From a checkpoint of a small transformer trained on Wikipedia.
Size: 11 layers, width 384, 6 heads of 64, MLP 1024 SwiGLU, 33.1M parameters.
Each number is 128 + 24 x the weight over its row's rms, rounded and kept within 0 to 255. Layers, rows and columns count from 0. Numbers have three digits each. The size before them is the row's rms in percent of the matrix's.

# v: layer 5 attention value, 384x384, rms 0.0396, rows 81-127, columns 256-383
# o: layer 5 attention output (transposed), 384x384, rms 0.0404, rows 81-127, columns 256-383
# q: layer 5 attention query, 384x384, rms 0.0492, rows 128-133, columns 256-383
# k: layer 5 attention key, 384x384, rms 0.0465, rows 128-132, columns 256-383
v81 093:154132124132150048140075161129136123142146092150153153141115128075157140108117092140100112116159132140181096115113131128129032133070128158093133169139108094102115165132130132104122153116107111121072157145063150107128159122139145156132128120116125116099126163134098168101153142096167128100094094147116145163140113132102170139140098148171153141121092122160093142127132088146137140114137
o81 093:129101213126116112133144155123131125123140128174115145152144058117147142114099132182162153172123121116139132128134127132124109114156158130155096118081125178110132086106130107091140114160118138130137104128175125135132114131140156103121105137114106131130156137109143138115145132142078109156160116140124117136111159125125105079125166124088135103161114108162081138095118122128120132170159
v82 101:127127216098097105101100130097132146124129117103129069142123083106129124122091109134091110091128169111127141133145170124119130133151136112072122120141093140156125136120097137130098111161138185123109125104130118088136140154133152117126126095124140126122114169149139159103174115092154136106129111138114101138124107112140129130137164122146180143124123111096139131121141159133161125069177
o82 107:117150100102138141128137110102134177084121148165117182145147072096122170094122117165172100123145148108143152117148120093086106088112114127132178136150126172160101139092151113131172152084139128169154155123148116155112096123109114153148134092125162108120108167100144133112123124126083137159157137131116139146138170122148145122151122138168127132122127107141129118117120169113112126100157
v83 096:147085126141100132129140129139092118154134142122160127126143158116184135086099125119128163141138153134112126104151126113115167157126168109154121144124126117147143158132139124151138115110165119112091124113103149139119105140111128137183167164088150157117151131080136154124136164103114109159070134138137187092121121092103146103110119153099171125142111116156124118148123105137120116098145
o83 098:138121177145130147145156135087114128095067047108097139119115143094133114132099120133091163157150095141114163099094137101107126115177143087125126127120122137154118093151138134114081132167128115152125174149157120111148162179082135160120110157092129141099119138131115146114116115082109130149102114108150093128179176142138119108144106175135129109139139127159149108118145133130115146101137
v84 100:150122129124153133108124070135130130127155116134133110146180122121161123160089138119166114153147152161105119104112121089128178141161099095149135083124121181106099163097143126101146130148169105147137097101124141113130102141150123135156125151097095129105146118111131112169116112166141134179100158118114134107139100168116127151120113110148124119154165183144116129136130086137177153156105
o84 096:163148165110110118111150149141123103137131149117102105096151165114132125158135175129119177118105148123132086182101104192148137164175148172135129098100118090106145120128150149113109086126112122146086149133104124139145146121164114162133109146149101147156148135165060133178142162121135120120155134135133135105134102148099102166132127152116099132151119100100138147182140139139135129168142
v85 099:149092101104111093156134131103138105128095127106107164150148116123169109137111134145106112175143139148106102143112121144157115091101123142097141119078144154110137152141127105106114179126170184131132169132151107165099118115149177117155138128138107130141182131096117113103109128109143120097153121137146166128148098130170105159116161110165151129130107107117099118076110105124141120135136
o85 095:139096169099112163116114102133117088092110126125129105144113145139108078098128125100138101128122110152133145131126113150129115076151151173124135147103165120158140107111163164088106084167123126139145114163126119131147156111162126170147091135159080120178120116132061129130136160146121137138156122143164124119133137105109147137104108147119117139145152143162106126121119150082147135140138
v86 105:114130147131052141117135136098099155137143132100137081093158138143141112131081146091143161132114150132115127086137139136101156150134151120127156123103115137138162072081146151096103088140136135133105083153156125187099130129124128109144152122123111120136122131175120168128125094136107128164146172123110114098139115117109107146124147106091105141143115139149138092148091175136176115134097
o86 104:140170113091153154108125138125155134112116119164100187128165148097145156140136113114099099095138137075150113163106139119196108107141119112079133130125120140138079128106124119146110098090099165149164146125147085114115139144141112129111124129111134140138126135158123149100105096128095082156151065142107132141124142114114116152136083163143129104088111132111123112180117107136130130141111
v87 094:132112103141132111151121095101096124136108161146133104138141127119161113134132189150118136119094113120113144114131133111139137116107129158130107167148152139138166142155139097129110061119134112127127163111123116116091142181143189160126087128136143135125096120101146079105136135149136107121095133141120132158114176121141124105120126128134114151119109123136131134082164093148092094129163
o87 092:110103144162107124163130109127110158127109150119127127131140109175150083093102138132133148116132166116109143135069083160118141120159150175113131139143083129096121102105138136133136109176134094118146104158119117166139130105103121207123139157146152127105164139116166123130086103156143195090112101171128134132176088125109170102113107110133100088108108137133146125125152110155145107116123
v88 096:071141114121119119126141088114138104146122156084124119131092161112128121141121093150108095133111142118172120084137153148127123108131147091104140108132132095138134142047125098121137148128158115118146110098131121119120076110114122122129148103129154096085129145114139101146128131105075139137107173116138083143107120151107177131128134115180148085146096167083080117138153078108121133140136
o88 094:191152117177133126100153090112130137115129150113124145129118122145101114094138158138101151119155153121085129128107132158119140122133118133129114161147159135160136141171116120092103164137104133094141118124101105129101136118134128202163110109101078116121106115172084142121175152107159098127135180120100092154135155095135138143099198126100098173093132157102102083126140107147175143165126
v89 096:165120177125153107105092113149111164159138140181129125109155143127119147162103115131119157125101119126149147120126129127108144121106150061147127096123087146137107105103131107141160095142180116114120117149121122149113142119120108124160118192108145107177098141108138162111117140143157097117171124144134124134127145138112130197174127152105122121148173156087139119129150125091160177125085
o89 098:131136109149107115127114139135081126114136129112140106127121145091099124131123131108115140095111115169129121144137152132111138136124077124164117111140116139126146138145118158130120180073105119168113134084151118096118114137120137127153102122152136145099102166144133145171116127094082157099121144094094136123150143152141095134193167135117114131100140123144196159147093113132116137118099
v90 104:121127104063155096159112117114145094145137118114127121149130146160194129171119144147118121188166143121132136119092094130126157149153121126117156111110121162118100157103113115156082137123155140122142133088149106182136112133109156165115152091141118172097156121088146143109111116132180145110141136125114142098141161113078069158115170157111117168136106185131102136126133123115122125128160
o90 111:123092153071190150139104127151127123152100160151115090126121120120125129120126135118141131145090115169100128164068118168135122131055154147093175109111151124144175105135114170122086103087111143123087119157112160160153142133140148095118128125139134100165117100118128134142107133128150136145129137148092114103117158146133108130141108164085121151117137116128165120125099163135139105128150
v91 099:074138121136151151167125099145142166143111115103134156132162127155128121085114153140095125138139149137102133098146134110122129057113134108137133094143116137129100157131151125136102090138127161101147082190133116106132144141133125153154094082106109144092096135167117186059054118138179102126133115125130121132128132137122062148117094159101103138156176145102104136141110166108165073125147
o91 101:146110081128139126119141143160158149119162114139137159103109101136134115116121133146118165141141074160127119130140086122144082124153098169127116105114125131118118102146132065134130112129102162149132143116155091113110129135115126134125084115155116092139120111091094155134126137146084132130149154161166162095138117153113077130141151166154130138128130148121111115128124183127137165142132
v92 089:142111111128133109127107134151132121140123131106151114090102122117176155116139132131131154150070151111153095099142146104130120079132136150149122111146126110118119131139134165105121117108127148135141123094141080130146120130126081109134149172089083106112092168123153134146122163118100110138154125123129174128067119118142180136151149146130132101133149131087153171156126116108082111109122
o92 098:115096154097102132164120146118128122130179169156117139136122104140123133145116145107097142128149103151159131182141150109110124168117105145150095143145091130146083138146120082139098136094160094161146156118139104122110093135096122140168159102142154138126141185151125120105135095165129109111153136093125124097135117142106139125135161114126108097095144118144170114107138129136133110123149
v93 094:126087109098109162136168115174112188133118127085116103109123119149070113113127182095120134095155136100107119124115139151123145138119136108120144137079116132137148150119107113132125082142143137107118065128172117158117138168124090147132112148144126117152126170136147143144122158119098092130123178131111118152133120106124150105144129134099100135114128078120145130122110143126203119107118
o93 093:123119081107114176142139096132139136141099086181117203139135159122131111128128122095093113120118058107142152118221116113164065124154102138146152138124141129153149131113124118149139143119113118124112142129165138105135120118118102138107114153109150133063085143118173147120123151119084069140098118129147128109105127147104108109145090108143137093133099147083091116128146123162122142130108
v94 096:172122100149108080134150125115120099114120108105086112100145136149128115127091167124104149150099159155141113149095133128128155092111109119129143137134141096086112167125111111089128166129123087129112147106115099136116106111118134167133113121136113113122200085121163095108154136095188133093101110127114123119163138143113115090147120114148141090121084148140085123121067067125136076106125
o94 094:119119163120106162119143144129141129118123126125107156147157073141117100160135108131137126148151140164133146157168122146144106129136137121125105163122168109154143127154137111062117131161142139082140155125108093080152113123145114172141135110111114090148145125127108060162146166168114121158132140109164149115071127151102161088084120164153128133158141100133115078132159125088123093176145
v95 095:129150107122137124135167168097133110123109113127129114115138085144094101109129152110117107134114125119079131141102126139104099114157124119091145124150132136089114151129116100149110136137124122097114135140112136136073131161096110137124133121115089115144133099139124100143160113094129117116124102125101115156087088129139115118104088125124128147145145177145127095169170119137147116128072
o95 095:074128117114121132117147137133132127130126070132117110115106117121168135131149127135121142123102155111130099135127101122120129153147124155107135115115156145116152162112096148133161090142086100116103119108137134097132134090124087082124096075132120150095153130151183105101119140128116103081095143145108170132161133154129128154138127119116161144129114058126084095096154128122105125188131
v96 101:108120096137134124123151135083117072126147125083130127117130162122106124169148153118096085178124155156133106115140119129139107142158143148120151146142164132091136135115127137138130169117085151154156096126123120158133104089133115139172107100109112142128109096125115090124082159091150087127156092108129116128133156159129118080097110086162089110144114142155124091150148128129133128140137
o96 105:138100113113135150113122170117134153136162085083139134104103115114166071104122171081106104095117132131077134158086110130138117142130109121088166180079150143134097107124138103089125161160119145068112157153119158143099120148144105141134121140137087162110111123139159101115176120092138113158124133125111110147118167126148113170086133143099112155112142122100106090101166130116152117166139
v97 091:132123168163113134127148135128118171122118128140128127118125100149132141138105120121146173097082122137136133132138132130126151133181129098128096095147139151153144162125119160120118138149102138130124085103130113097121140191094122101100125109096089118148152110104128137113150119141105085159128160160156105115126089166201127132144149151127140160141149124132125121130104175151142108164136
o97 093:107205120120116093139148113163125143119149130131104117079149175175119097129153150105105102110144166114120135107200141107123105091105176137133149116135110131173092160121126136154105130094125086145149159138142102132129118150109120089124132104074157104130126110185137117095164111096082111087134142095110157130111090128124119155127118140169158130123174125118149073166114134115128136092135
v98 095:117120109143088068154143142168117124130171113120169098114116107121092114161161101136181145086127101150156120160147105136134121146136128122095116116133096117129152103099122119144120141133082112091133170178045159133172125105116110100108143143127129107147146108153145141155142105162127129107166135175133142152148139137117085136124128084149099141099108083177141106152116183099127157120115
o98 097:080155150136099105169119131172123120167132176148172120124112150134094204079106099117129082156118147085112117121135118126098108111071194084121110152141171090106134143129129175138148098109083120123130130094133155124098146158175121046116156179103127140137087092135134138129117097109133088142136120135135114146101118100114101140120106174114181112182162120132128126176131092107119116070130
v99 102:142092144176155138113153154177117119134136135151110185184141130135131111087107136148158104151125136138156121167125121078129146109133105133158179139075149137165110160110168133159117095151138126100149116172139162112110119115145113135088138083113132141096171141128133109140105152114142103153143091147117154100128107128113122134164100087139095121126099119157118144141071133101092126132134
o99 105:135124126144110092110125084147129146146120151116109110112094178102153143118073158140121123163107113156132075137126093186140068127154142126108137116119116098107125142124175121085147119146135143120108113112151129109171135147183091124106105133147120099123105106074103145176155149169145107100144137173169106123103100147127107135167121142148151105157148138125131146104134124148161094158137
v100 102:129137126118137127102154167134134133133120147121157126084113125138103146131136134167105099136113149103120085136108109094124139095099139175133162153121141107122139131162137117136152145133160128120134133116175146147092140121151111137123104149143146131120128148134142086128134129126143115121122089134148120135163148135168123118147130101113147094118094134113141071111064091101113129076106
o100 103:116098122137141155116111093119109121135124142135156145166098148130106118126104160111146097141132145127109115123154086169133138125129110180146117130146092127120092146140109146108140176178124131074140083153116047101134123122110130191130112127151124143118169133140097108139158147162182126178116143126181167115127125131105150076102115149127129151101171108111157120123118087104138132120101
v101 097:164094117105128146134075156133080128115189128130120083155120153138148133112078152114126099143140134118122126117123109113125210137147140142148110124108111161121126151108138127140111100144147143085096122155198108132143104088096128127143125146160136108123096137152125172118138125163155169147109141140103165073155089128141112136122166119104148138119155127105140139109098167156128146089148
o101 096:151142097095156126143112114090156156151089169132144173128177123080154146139132139142098154147126078126173124107110136088147128126170143130108112120120128133113124123127170103142167100126146158141126144127127076136166146150136128087110150149158128089113136151100129171148117157156089120177145153201152121091145143128127130095118116097159095128133150158152144122136131136159124164130097
v102 098:130099156092160126154115102098135125129136116130170103147149140138118114186078178139138148123111115096131139153135111167132131151126157159187111112140150098116118130108086092145182122156129150113108102145071114089155139120118101150107102136112155164117109160135146135148097137135094131139135143133135104116155116149124170143147143152128124125168161121099091119094126126185153073156137
o102 100:123172137096103130141118137119140125120106130138143098056166086147107159147133114114135092140129137130111152126148095156102157126144083128108131094131124122137133127129114161178098148131136136094111127141101145097130121147127119125150116108144148087133131130118102150141130123130124126171124191059084135105166092139155107076128153121130113209086109099103163147135130173147135156105110
v103 100:142117133151169117101108149105146152112157131081136108133154118146106106149109141086132123136097125136151129135083110126147138087093153140136125145157127105139138121141129108132132137137084176153126078087119104135158128148149166119075154181153099127167149136138150125165123150143077078124108157113098128104118133126170211087135122097145142156129123093110128126130134100143137138094132
o103 099:062110148085098163148118112111152112121152133164133128126151095133142138127120123113121128141122122073138139165198138098120114103162121153151145135130143153176168173112091147138120132149140143111090141140141109143125158109143082150145158134098152114095125154136129093082112150125138104148101120099100101132109155147127100129123132132141123164099101069081069132115135123087140086102130
v104 095:129125095111086098147122131108118152133095118120131105112116110099087128136124106121103124099124133130137100123192149155078074138142164090109125130145120086136130123083120164090083129156108129115131142164123109183139110133103138113148131131112168143136103171159108155150147146127113172182152122131112126181158152114095100146111096130108145123125116137166130143112134180126150118110146
o104 096:153134123168149096134138119130128202123130105123134145097130139146091157126114123144161109162137103156117159118080167080132100090087138138107097133172146144119113126105133141126121104116131084170111158103122149169111083155168142140129117118114136125118110141137149156150129073142098105169116133169096116128125169133137133084109137156143125126152148155146129111171119112126119146109093
v105 091:133135154160167092131090114083156128105130154172102120123181110145120128187124163122120123150116146155134128146108137113110126125109118122130132125135143140080115161139108135124147145119104156183152128100108113101145174177136129147116124092111116107137128095107107123110136099137165072116107059108137120134142170148103095144112137139131081171094128121127082138174175099148158119118136
o105 092:163076167087102107140131147119125127145109109125128151132161102110145103113157097131101162117130144158133125146135120097093107148173125151146148139073116120131199099115154150114096110120146161131101127105122136163130110113112114110143138153162153115114130114117148092127116121121105165134149123159133149143117173146118093146127110133096127111106082134096072134153119131096158140142114
v106 090:118146064141112091142113111145122144142130130090148136111137132126071124139135126131113149092134115136131146118167134145097137165143122099143130089135138124143138139137130157149134164145078138100113111140156108116108146144099130125152096115126128112124124107139155149124156155197132137155135160122127095105127111103122107151127153148142151167109165116138112107119124140091134100140125
o106 091:144122127122151106169133110141121127148134120119133123126117136119112154114114128113123087117113112131148188135101148159137125132129161147124139105125072100105089095129161141157135093078124067162136142115106179168119113093132180090092157146118170119123097120146128177096119109136074158110138161152101119135140075174094128115123122110115133087167146128128114114155064111152160127081128
v107 098:090198139081125159158142140112133108138086118107144072129103133124097126138114116127111144122137118113101122106135140157113085122071126140112144150148135105126153143148107098110129111112130173107093093144159137074142158100148184148112111102129134136119079131137113146110176115120160142109125098143126118124112129135104123114114159157124127145111134076086143106133115117135107042149127
o107 102:121157134117134149144108137108187130085098142128132170164158102132141148112125140130094083131153156122139150114152145083158146114101116156145143142098115147119110094117105106122147163126125115108185081133108115105104127086103160174121092096177125110131145085130113122075137115167134130170140147121133171107116092101124165101133163109115124125083110138112126109113118142145137166105155
v108 085:140154102121078158140125138120154117111118106135098126121127111101163125122073118143132115135115135142139112126097099085139103113087125131080132093094139112123126109124122140104136124104155125140122173091188144188154089181131146155143142112140140135092139157094117093103179110105127134094153109128114094132144140106122129153150191129107120131156097167100118121108102115137111088145140
o108 086:135113162138116143104089100125124088156122168121106132185152154106106092123158152150150178158141157146143108146121114160127135121079131179138094121110153140155127127112080139067127125137117115111136113128124105152125141124165074160119109114130099146140172141159099091121139146141150116132137124163177137133098126098129175148122142124144107111138147171127163145133121152157142113187129
v109 094:150152113149077137102123116101109118132112124153104159124089169058161113133110107145109137139145132127138095110108096098147128131138122113099132164093127111136166133139108152144144130092120130118134170089180108188123077152150117108119130127148129121113131156104126104089194123104117092153139139132142105154127123126123134149119153188137115140118093158118164110088108158148164116139135
o109 093:139098136124116117108109071094106124136115103090122111152148196120128088076161155105143135124111104145142115132123170136132126111083160130131108166147096136127125125105144140102125118116100086115177123143162122166140156111146080121134113177090121192129154098165151161136147128122132120132104102173111122150128155147109179102133154110118122106120110163134182121105079095156137133149117
v110 089:090158118137130138119166090089154147113153134147141118118168144134060146148183124103129127130160102126086156126173164161138148140116113129145125088130134138133156125120140123159133120131111117136118111164122155113131168111136165089128130147129159157116098118148125108136124151161106118176092149133127152109093135147109119094080139111144126163124197056111135085122177134138126147111082
o110 083:108144091152162111181131144149118125111099114115133113099118153144120150103101118131117125092124111123108164087094164060096153113141094112128143136150110108108137115137142118218136129157123134140104118142121174145112139141115124090154111157145162128102117099145091167073095084046107139102088124104075094152172116113134081149157133112133137108154105103113091142143132133138131142053095
v111 105:148146141106125149130108130138149124101094116124138113100122124165132103140130118139147122129168133105124134109106133090124095149085126209142143160120128146131106087122140135109121107132122106149154091165129154139131155140168153121118147163099115173127119124118139140166135114145116127155122138143105144127097100119175145122122110127091109141131125133135123149141125098161122120093116
o111 110:132134170096115169124119147131139102129126126160157148155138133147151157132111129143117097134182146106163122133138092135125097151147124116142144098133150164129134121123085149104099146138132153135145067139096137107130140125130135131140093092168160131136099151122114143159096122160167130152145121114105132098126094113129077136128087137100134164088142055131145181132136134110102111124130
v112 096:113146140107126155126118164098115134137148133124108115123136123131127136111140139145154111136158144149117139104138183086069133139145146145113117120131109104116147144132109155132119126152138144125128129115108139123104175163144120150122093147126137104127091125110157116155123121132107158146094137117107121150134140125130114122132127113141143123109141143127144126149153152122176170139162
o112 101:154175105135154135114146171139134152142120137136123188114124098145121111144106110163140123101155144090106118095186112096143099137150103147139118164158112162143168133136110100138181132140171112110120154130123106117083106125106135158149132135107162111091160125090149130109100147118113112154129109103113138136097165149144144142149093146125133135124104125098115142110123139146119129098143
v113 093:166123114140108076133109128140136052108126130141097106127142148155159150108101163125120111144112149159145161131107186150157120108083098172083119120114135144114110142126104092104108176150139162158124176110140113138179137134116164125117130149150115145164107135137138124131157101065167147066092114097123170140110121130157119130131167113152148103123096114099108115109153145088157123105127
o113 097:148109114135065150123102161120118143099111116116124164155132068109120100146132091161117144138137114163147151139146117084145101074128136134136138135132167097167180140153125108093146143144133148126110104128087113131113115146107123161185089119136134100143144181132110095130171116147119151153143119146143152109161155096117151150138157120144125156160112118142100120121114152099130113135125
v114 098:115161123160061102118116117159115151148130134136105140118134106123200102145110088135134090134092135171144125159118119087125124154113078093087140163156112126138103134082133106142126121125096102105117147107125144120117125127097121127144154114127130141104128190109131127073139133108136113097157118168136107174122128112142162108156142116141152116125085148167116105169124140109154091118126
o114 098:140125172151119141112152112114126133106131094097113099165104144113097131113184168154133142111123138124063086142087111200098124139145160118119165117130139104147113132139137147079143157094122159152144095087150109101134136120153097195136125099094089161118108099126157125150170135105116155094154154147145145169111109144113159154113126186140128153108176154150150160132159113142180148174136
v115 102:131145157107108139127126206128113107131126135152129116112115100129098116093146098136183107092113114108142162147128111136115115110132167095135096094148131091155148113118149122150094125156131111103090141146124118137139174153100163099141122146132133126155084110150126155121172101103086150114136149129122143158104119097106114131135135131126149104121150118112143130128137207121101140126151
o115 107:146183074138131125131107122127166148134137103082138145093138117099125136116120123144114106118130187102130183119160135087129153079092115112110114118171132173122136152096111128129173139146132153168146098110141135119096117142138146078137151084129171125125139178093151132093143152104121133072110147113106107125138141139168133133172121104121143146108132125139129121081094151136119119059110
v116 099:136126144107143140143143120126148135119098130150143083142132116127118132110112096103121159121087108123106128129126143105106179124152130128154097137146120146136141138116121122118094146117138100087115141147124134149106107163105107098140148141168103108150126126150123081122178124085129095132136119106126133141104165107089107175150163127076136120147157124098146135168112144156124065121158
o116 099:095090114138127114149134152101138146099112131128141096116123115132137174159153113130130144117156159146107134118149168135142158140088098161110098104151119110095077104153113134165150135108147139165153159102131114094138110155127105092141129071095154120152158143144155088082131110130116152139099129100172165129135141133139178134146160094123123121086141096135153142125092123139090111119102
v117 097:156145120140166119124156126115118137098156142148137151143163125147081166154125132104159110115146105145130142154126093153152176131083116096137117112080143118102078111113153119140121137125136099203116148097124137117146132143145118139149158078172115108156140135143112144140148103121152097140126129141133135145136166123088133098076146153143111154121126109125137106166089140151143129096104
o117 095:133120110111084153157133144133118106152103102110107101138149117120127126111137102178135134159115124152139146147120173056131126122154129123118133114161121105111145124131090185163154117124112171109113107144098160105144110132130117066146156181109140164145123084132131103148108148098136121097139111087114117145110153143103082190172139110108129153143109106148100108137120126067107114072101
v118 100:136130122114111162147126171120170111126127149079103112110153113139160138152122148132116142164130135140140110113136156150159046112137138140137101089157176116137106092107133110108138106144123171177153121144134097171142146116117146145107111168112105151157104126127127104125081147106142113112159103109146170152139152140151113131152150117137112094150171177173106148115100115086136135206145
o118 093:142112126136139114115093147147121135108128124155129150092138124172092081132141123073157114115150087139118126164122150130176108102107088137124116157119144144162118125131094068119117154133156112117106166158107126119139115143127128137120115079147116107159106178129138136110180113146128129123175144155121143152135156115113136165085094122110145131150161158135107088173150144128169139151133
v119 097:142097123120092158109120139148109146140104108150130125132114093130092144102120123138125121069099116107127144119145136082096138128140160164144138147172113133142128083132151159137131103150128130101075113148144148130120107151147109107156143108142144094135107174148126142161152119160136122111096148103116103134136099083137136157159130139144143107096113100109157126122121138126084144138083
o119 096:160146117131126118087124112101072146155139175162145170135132168089123154112123129177111116125114132067158118091127097119126114152127145159139128081135060116108108155118145117122151128117115147129171122115141094125090108128124128149126145117105152127116129167151137155156110179172146122101122107153180142145141121120105126136156101092167110101130115112118138118123143115133153112144118
v120 097:129135142108130128122163143061153098123118128054142118161145132132140113134138130158103098127179142137148135130118132155129085105120157138134140127133151148145120124100128157153132098153087172143124136122122137137123111120119150148138109104098164183118108077097133119157086159116136125119115149135125069153130142109103090114130147119145107105118116068131142104070119114132082093170108
o120 100:167151057153144146155159126131122159105120141125119105109123171137097104111110149131138060140195128136107172133084100092171133120104076103127144166130118172157142129130190109121118105173124121111123156145107163116107155095143148157114104114136096123121099131149117172129150107085098100136132124162149069138113111106140139119101135126165117133140116142106099116132179193132171130097154
v121 091:104124106147135095153091115129122095157131128136114173134139158118172130175140137122096061111172126161112096136102158119092128136111119172088135149128106167099140151156133140105131181146101174156171142105138129154149110164123135160161130104138119156139099117103129131096137113119148146117156097110119118158143138121109088177111156144159103139120091189138109112128160164147162147114138
o121 094:192063150122128141124122153088116132121139143081155116128084124099115085123148142154144136150118093154113109128083105133137099128130110161127125106112141114119117104129163120078135106130097158164081139126119129195117135137152147124158105139134132159118138117104161135159136127130134149167143121193130118143129152123112144143104159114132121144146102139153105132147124136136140153190132
v122 100:117137109174121190136090212105114135140136097161145128058113079110098146093140145133110123114131126088107115124162107160105101120186132164105134119185086060132118133103130151106120141149111155175127083087181128134148123097139109108131146136140162117149114150138120137156099115163159143118119138114119140114129075110126120086124154119147100081132127141157140156148130114100114110165100
o122 103:117207127099127101105112137112109121138182104151109131121121139153105099169150113145140092125129096089149132129100158076172123151110098145129141127132089137169128148087097097113100186095157140144133159134109148159128093108120131097100143128116127115159134159159123153103154180104157113136153163159109123098098110144139113122152121088121155131108143172091122090131138149165136135154143
v123 102:159112099171186148153141126155101089139119129116139170172096178124118111126156129155125129136134104134153138130127075154183084115144125149138054139132161134133101119154141133155125129094115154132182143145119126119161147097118145149119137126129119152142138145087131118123106151124114129117122162112143156122113152141147125136123121148156104117151144121121126170083142112126083130149152
o123 103:121100122138111114138085106133100112172122137118146072106104132135139105131125173094098134190117100158139151153141131155133142122073160103145122155097134130118146123125148130126125159148134116120125121156142167156140152144145162090089163142125120124125121138116132098138158138149179126102121131130105079131143104102129101123123119075101122121174139170179149121129124133156135088120137
v124 092:128167153123115089138091128151154149123086138111153096091109114140175129112111159132108132114119146139142089124135151133129125146113104115124109160139118095119136143080112123085105164139118098124125169143115132118162157105145132130116106149161112161108152115157117127080112114112121162121149076182150105149159136103117120114148101141130157119125137164136126149183128095135131098142115
o124 092:140140181129134120152172133148156130116135156149167163162155108179126132139142105146152082118168142135101093132138132165146114165099154094119122135145163138100095102128120116105139156113136139139172088108110115097153110103125168149169097075114073110147099123126118108142146138159154163138192143133158164124102104128129144097063129152126133173124135103147122145135111087155123122157146
v125 083:106095155111138162110149112102129165112170135125141134157126089111056125173139139153102152099147109102112155138149122119161141128137119124139124102145133118148151117165137157154111133117119159155092095172129130089102169147125139095127092108118145127188120074169114131133122143133142144154135157116125113136126153158087139139097127148146134137137196049092129162088159138148079142132103
o125 081:115159087128125116132121113181146116130158145127135111108141144131111173107119094102099125139136118123161176095144135087120176115135126140154135142118132139086157126127142123209167092117126130150100186128156165163112127101109136052130158169140143086110116128146160125091106111116087142072127151116093107177172126124118114138147133064139127126140126120137120130130138143114103091075104
v126 100:121072163157139125119131135136161110150109138174118145119161114118060119077162120127168135137101107117127137113165123094130141126158136142164149134170133111150113132101103128135120109131150096072130146128130135073090104163153120127150162120133105111139122108096137120137122148176117098133082119129120094106079130104113109115136099139111111083086106111133140130194144107082125142154123
o126 102:105118135128118088110184123081082134157123105096124120137113150158148138151110112150123125105107136104111104137154121102105117153125119131133115126170114093142094112160169125115121141159147142168168132100145134100101137126120128182152143133109110114146106113098121118101130112123108113100095096120147159128089151172119102155148096151134148116148123133109111116130133092151159127111126
v127 100:146173098106090097146140094121124120135125123121110146135175131111138113178101106149128101142134154141123101114138126144150122131120126121122149111181141138099128133151154115133139195106122142123156087081141091080099112171161163134159122138086089116122121143113145131127136119166139135122116147117121101091142107155131191184132130149170145141130101184119079128135128066146169076182114
o127 095:167120188119154140103127118134090098122105154136118142121147132122154143134157177130098103120069193127116109133116135184122134115157168162125134117102105093131133103127139131079093109142090115116146153111135091135099160095135117196141123120146108153140146122145087109128126130168123135138138148089119115173129090141121098176124112120132108136147134140122151100152126125139167167179156
q128 101:143156136095161121135112100188130126133099118144155131171171122135126154143091142114153137120097132130174126177163124176099136128119121102165135113098192139129109146117119126098111085142143080144157086125141172126099133126131131102109171092083127135152122118081165090109093100150115118123124101137124077114116108088122112174151129129132167100172117147114138123087135118145095104122108
k128 096:096116145126042141106152115126115128142127109134126128100137116120146125106128104163147103134158101111168081097096109098124126113075151137107128133136125100099115143152144119091142137114154152124098116142142114147160095136108170110130108111108128096148114121182133099123172076098140112130119175149104172108117106129118124152103131147143153140118147114120121168123155101097089088113122
q129 095:157145149095141124182147114096128145168137151123123127146163111150125112141126106139128140122117188085115133098126083135135104133154138095144099099133102131148123104157114099111155136116159116075106151144103128124122087137107107137128108160106159121141091094086110154085080140137163108104134136158165120151094156111100141143107161130108150123170133123157139099119113118154152109136091
k129 108:094120124138136141174110183133125126161057150144122150164098144125165095127157128084113146157127165128126135165151113147088170119111136129117107121133128131143125102098157112119091136101137126110135123096116148086138121120124088129156101123143080188123154140152107133115186131106114115168171124137121138125153142179116112151127133122169114112137142141163092134169096105133155127111144
q130 086:113135136172132111140128148104167161141141153150097163064149137157106115143143125110143173143122142114081134136144130082152105113160122155138135150104131142138134142097114116167100133145160098099106175120100137150139126126111054141125125142108135116164143133136117085131116109144153160089129103148116123154142112109141141121170136078141131124150146166118140125143110148154129160154132
k130 092:087119127091153105161150133136171154144140157097117122176127114106137100092139131104108122115117157124091142154174088139117116129158118120125128142145122160157095089122115155146091124117140075133129129133139133119153144121145111137128113104106111125080174132112122117139129166103123123171138082143141126151137167166134147141180129147142102145107127145170159143133111100153126149143138
q131 087:108116144108138153163110162098131133174121165123117122106136111157123095132099130087128179150130152130150134093142102076125112123154154132123092148137127109134157125146099076128142154124138088067117152115097119149126083123136080099099154180092111104131145102108114137104087154126141142124132144146129126152120127114132128112124137112123115105155132124134118122151109160151148129114064
k131 113:097112118119141149132164188119145139170083169136099173160097168098116073154159134084135126142134167099100125156165105149105171099120148121099123107130151123148130116152141116113111125100122166137133111159154154129168119111125127122174075109110101099137123157132094126112150155122131112141168118185153100104160133177130123132123152130154179117164125137130114147144090096162145130114130
q132 093:176131117100173103143119141158116099134172138087145147147201117091104116152151140148134142109142174090057168124094125155147113121178106122135084155121115143136111118139118134154164115117131113133121108129122129134125129167132082145119118135101157108136096103096123145115087134130156163098129107156162077107119110111104114135123179141080121105161148148152150075122126123156154158109147
k132 094:135105106156161150110172126135097104067123113191142130128103152134134097137128135104128156129078138113108166151146110153128146140127108149138140125154082082083118162151136143122091085093096143108091140115150106125158141116139121147115123127110147144107168104135160138133133109115128094112102088114117166141156125144114144130134143095189121142123162129148131090142132129186125109175141
q133 097:101136117084144145184129146099172144165113176149104125108165092110152110103105116127131139141118168125126111127130087104102106096155156146127090140129124110150123118135088094104144132116168140095127127119122120113123126122119082135106135162052077133171098186090132124104097170102123120104149144158122127164155134155158123111100129106109104123148118153147115158139104137166103112120079